From a checkpoint of a small transformer trained on Wikipedia.
Size: 11 layers, width 1024, 16 heads of 64, MLP 2752 SwiGLU, vocabulary 32000, 205M parameters.
Architecture: RMSNorm after each block, normalized queries and keys.
Training: a variant of Adam for these matrices, 873M tokens, 6658 steps.
Each number is 128 + 24 x the weight over its row's rms, rounded and kept within 0 to 255. Layers, rows and columns count from 0. The size above them is the row's rms in percent of the matrix's.

# layer 6 MLP up, 2752x1024, rms 0.0223, rows 1094-1100, columns 512-575
size [100 100  98 100  97 100 100]
[[145 110 144 130 108 116 151 135 127 113 137 147  99 125  93 146 186 120 119 150  77  93 159 152 103 110 135 138 169 145 127 136 140 112 116  73 120 117  94 134  62 158 104 103 121 102 131 155 125 138 120  96 132 124 138 109 132 118 110 115 119 129 138 128]
 [107 144 152 163 131 123 117 164 148 112 104 123 118 134 150 126 107 132 116 150 115 146 129 145 123 108 122 136 132 134 121  82 153  85  94  99 105 113 152 115 119 147 146 125 115 122 134 146 109  81 137 120 167 111  89 121 149 120 107 102 132 145 124 101]
 [143 111 123 122  92 122  98 112 131 146 133 155 146 204 119  95 114 132 108 121 142 153 109 102 145  90 180 106 148 148 125 204 127 129 109 165  88 133  94  94 132 104 122 152 125  73 143 142 151 130 130 142 125 151 120 114 124 141 135  96 123 121  99 111]
 [108 173 147 147 114  89 108  56 115 128  93 110 162 130 118 118 107 118  99 136 128 120 128 106 104 104 121 106 139 147 102 137 174 147 150 117 120 148 161 131  83 171 131 118 125 195 154 162 103 154 121  87  73 130  84 156  98 133 117 101 149 185 176 160]
 [108 125 122 128  76 117 128 144 111 141 131 162 137 140 185  83 169 120  88 114 157 126 136 126 174 100 133 156 151 120 148 139 123 140  92 130 142 135 137 134 101 115 127  93 107 113 138  78 122 135  98 150 151 106 123 137 154  94 139  97 153 127 113 126]
 [142 137 111 156 152 141 181 132 127 142 194 119 158 100 113 132 111 140 156 168  92 118 130  98 146 122 156 138 146 195 132 127 127 149 199  95 123 132 120 142 106 135 103 102 149  72  99 130 156 127 144 103 149 100  71 140 135 146 125 156 104 124 147 149]
 [115 164 173 116 143 105 149 139  93 161 107 121 120 111 123 145 119 164 145 154 164 124 105 147 141  95 132 137  85 115 134 121 110 138 124 140 119 144  91 165 119 114 125 127 140 138 141 139 131 187 138 169 153 108 137 111 116 118 119 125 110 132 147 163]]
# layer 6 MLP down (transposed), 2752x1024, rms 0.0192, rows 1094-1100, columns 512-575
size [101 100  98 100  99 101 102]
[[112 119 182 125 173 164 146 124  97 111 164 158 124 119 156 172 161 136 158 126 132 114 108  97  99 109  98 149 115 131 151 131  93  87 128 134 117 132 100 150 105 114 144  83 132 142 137 156 179 119 119  91 158  86 112 141 167 150 145 125 136  89 172 133]
 [130 144 118 160 127 200 115 105 191 101 175 126 123 115 101 158 124 117 142 119 141 110  99 132 132 146 124 137 123 119 126 108 142 150 104 121 131 127 140 165 141 140 163 117 152 157 122 183 101  85 125 122 136 142 143 152 111 121 139  98 155 131  97 136]
 [127 142  91 123 131 105 115 140 133 136 173 171 163 176 144 153 133 107  98 119 162 150 128 172 135  88 133 122 125  97 146 129 121 170 159 171  89 103 111  96 152 140 162 136  98 111 136 188 153 121 122 127 108 121 125 104 113 154 121 113 106 140 121 144]
 [ 81  86 147 117 134 150 169 117 152 103  88 122 147 167 132 143 149 162 126 167 122 144 124 116 157 124  89  81 139  53 111 157 124 140 168 190 128  99 105 112 114  60 103  76 130 118 124 156 140 157 126 164 121 118 113 150 119 126 125 166 135 147 112 140]
 [146 119 103 135 122 110 140 142 144 130 169 147 118 139 148  91 176 167 129 166 106 112 126 150 123 136 130 139 156 123 181 127 118 146 108 161 165 210 102 166 155  85 121  95 121 116 119 112 149 133 159 108 127 137 129 102 101 106 121 165 129 111 155 131]
 [123 150 101 121 145 123  92 133 131 153 160 130 139 142 181 142 108 126 131 131 124 181 118 183 146 170 131 110 153 109  96 148 157 108 105 133 154 118 121 133 123 110 128 128 121  97 121  92 165 109 124 145 115 190 138 134 126  96  99 130  88 143 122  71]
 [134 157 121 130 106 134  60 110 128 127 123 149 104 146 155 161 118 127 107 164  85  90 131  68 132 127 132 128 123 152 162 109  90 150 148 135 139 139 115  94 170 123 100 164 139 159 135 158 126 110 144 119 147 121  73 125  99 149 160 113 156 134  92 111]]
# layer 6 MLP gate, 2752x1024, rms 0.0216, rows 1095-1101, columns 512-575
size [100  98 100 100 102 101 100]
[[ 91 136 146 129 130 147 121 122 150 178 103 102 137 132 154 106 106 115 121 128 153 149 145 157 181 135 124 135 133  96 128 155 122 125 131 121 105  99 136 147 128  90 121 119 127 120 156 137 146 104 146 126 122 140  99 124  99 171 163  93 146 119 121 137]
 [118 136 133 141 136  89 129 137 135 179 109 155  88 165 154 157 104 135 136 143 111 109 140 106 144  89 138 123 116  95 120 112 132 127 149 111  96 149 131 151 113 110 141 175 142 182 102  95 160 124  91 126 152 175 143 127 132  97 149 136 110 146 110 153]
 [ 87 111 121 105 113 124 104 158 148 130 127 132 107 148 142 101 129 131  81 178 153 149 139 145  97 126 146 136 137 112 110 117 101 147 121 157 108 102 161 151 137 129 124 130 136 173  92 141 132 153 106 105 104 155 107 119 130 114 143  60 111 110 143 134]
 [125 146 124 198 116 138 113 116 101 124 113 123  82 119 178  81  82 128 111 160 135 144 161 138 131 124 133 133 180 136 140 185 136  51 115 105 134 166 170 115  73  82 149 156  87 134 169 120  89  91 124 106 142 178 152 152 120  84  84 125 101 144 114 130]
 [141  87 145 168 126  91 123 118 135 133 119 147 128 104  99 137 155 106 144 133 138 128 158 128 135 106 160  99  99 104 112  72 131 127 128  96 134 137 148 162 116 106 147 121 139 128 123 104 151 125 115 110 144 113  88 119 125 105 142 128 152 156 153 122]
 [107 129 159 101  94 113 115 102 139 113 176 175 108 122 141 119 111 115 148 149  71 150 150 116 137 132 132 155 196 103 107 142 155 128 137 134 106 128 115 101 175 184 121 158 110 103 140 130 163 153 166 131 116 126  84 150 126 155 105 104 117 111 162 103]
 [109 123 145 159 110 113 100 145 101 105 102 122  93 103 178 108 133 114 149 162 146 104 136 116  97  85 144  93 108 106  97 150 134 147 122 152 123  88 123 128 121 103 138 111 102 152 120 134 119 135 141 171 163 134 112 156 132 126 127 110 144 118 167 126]]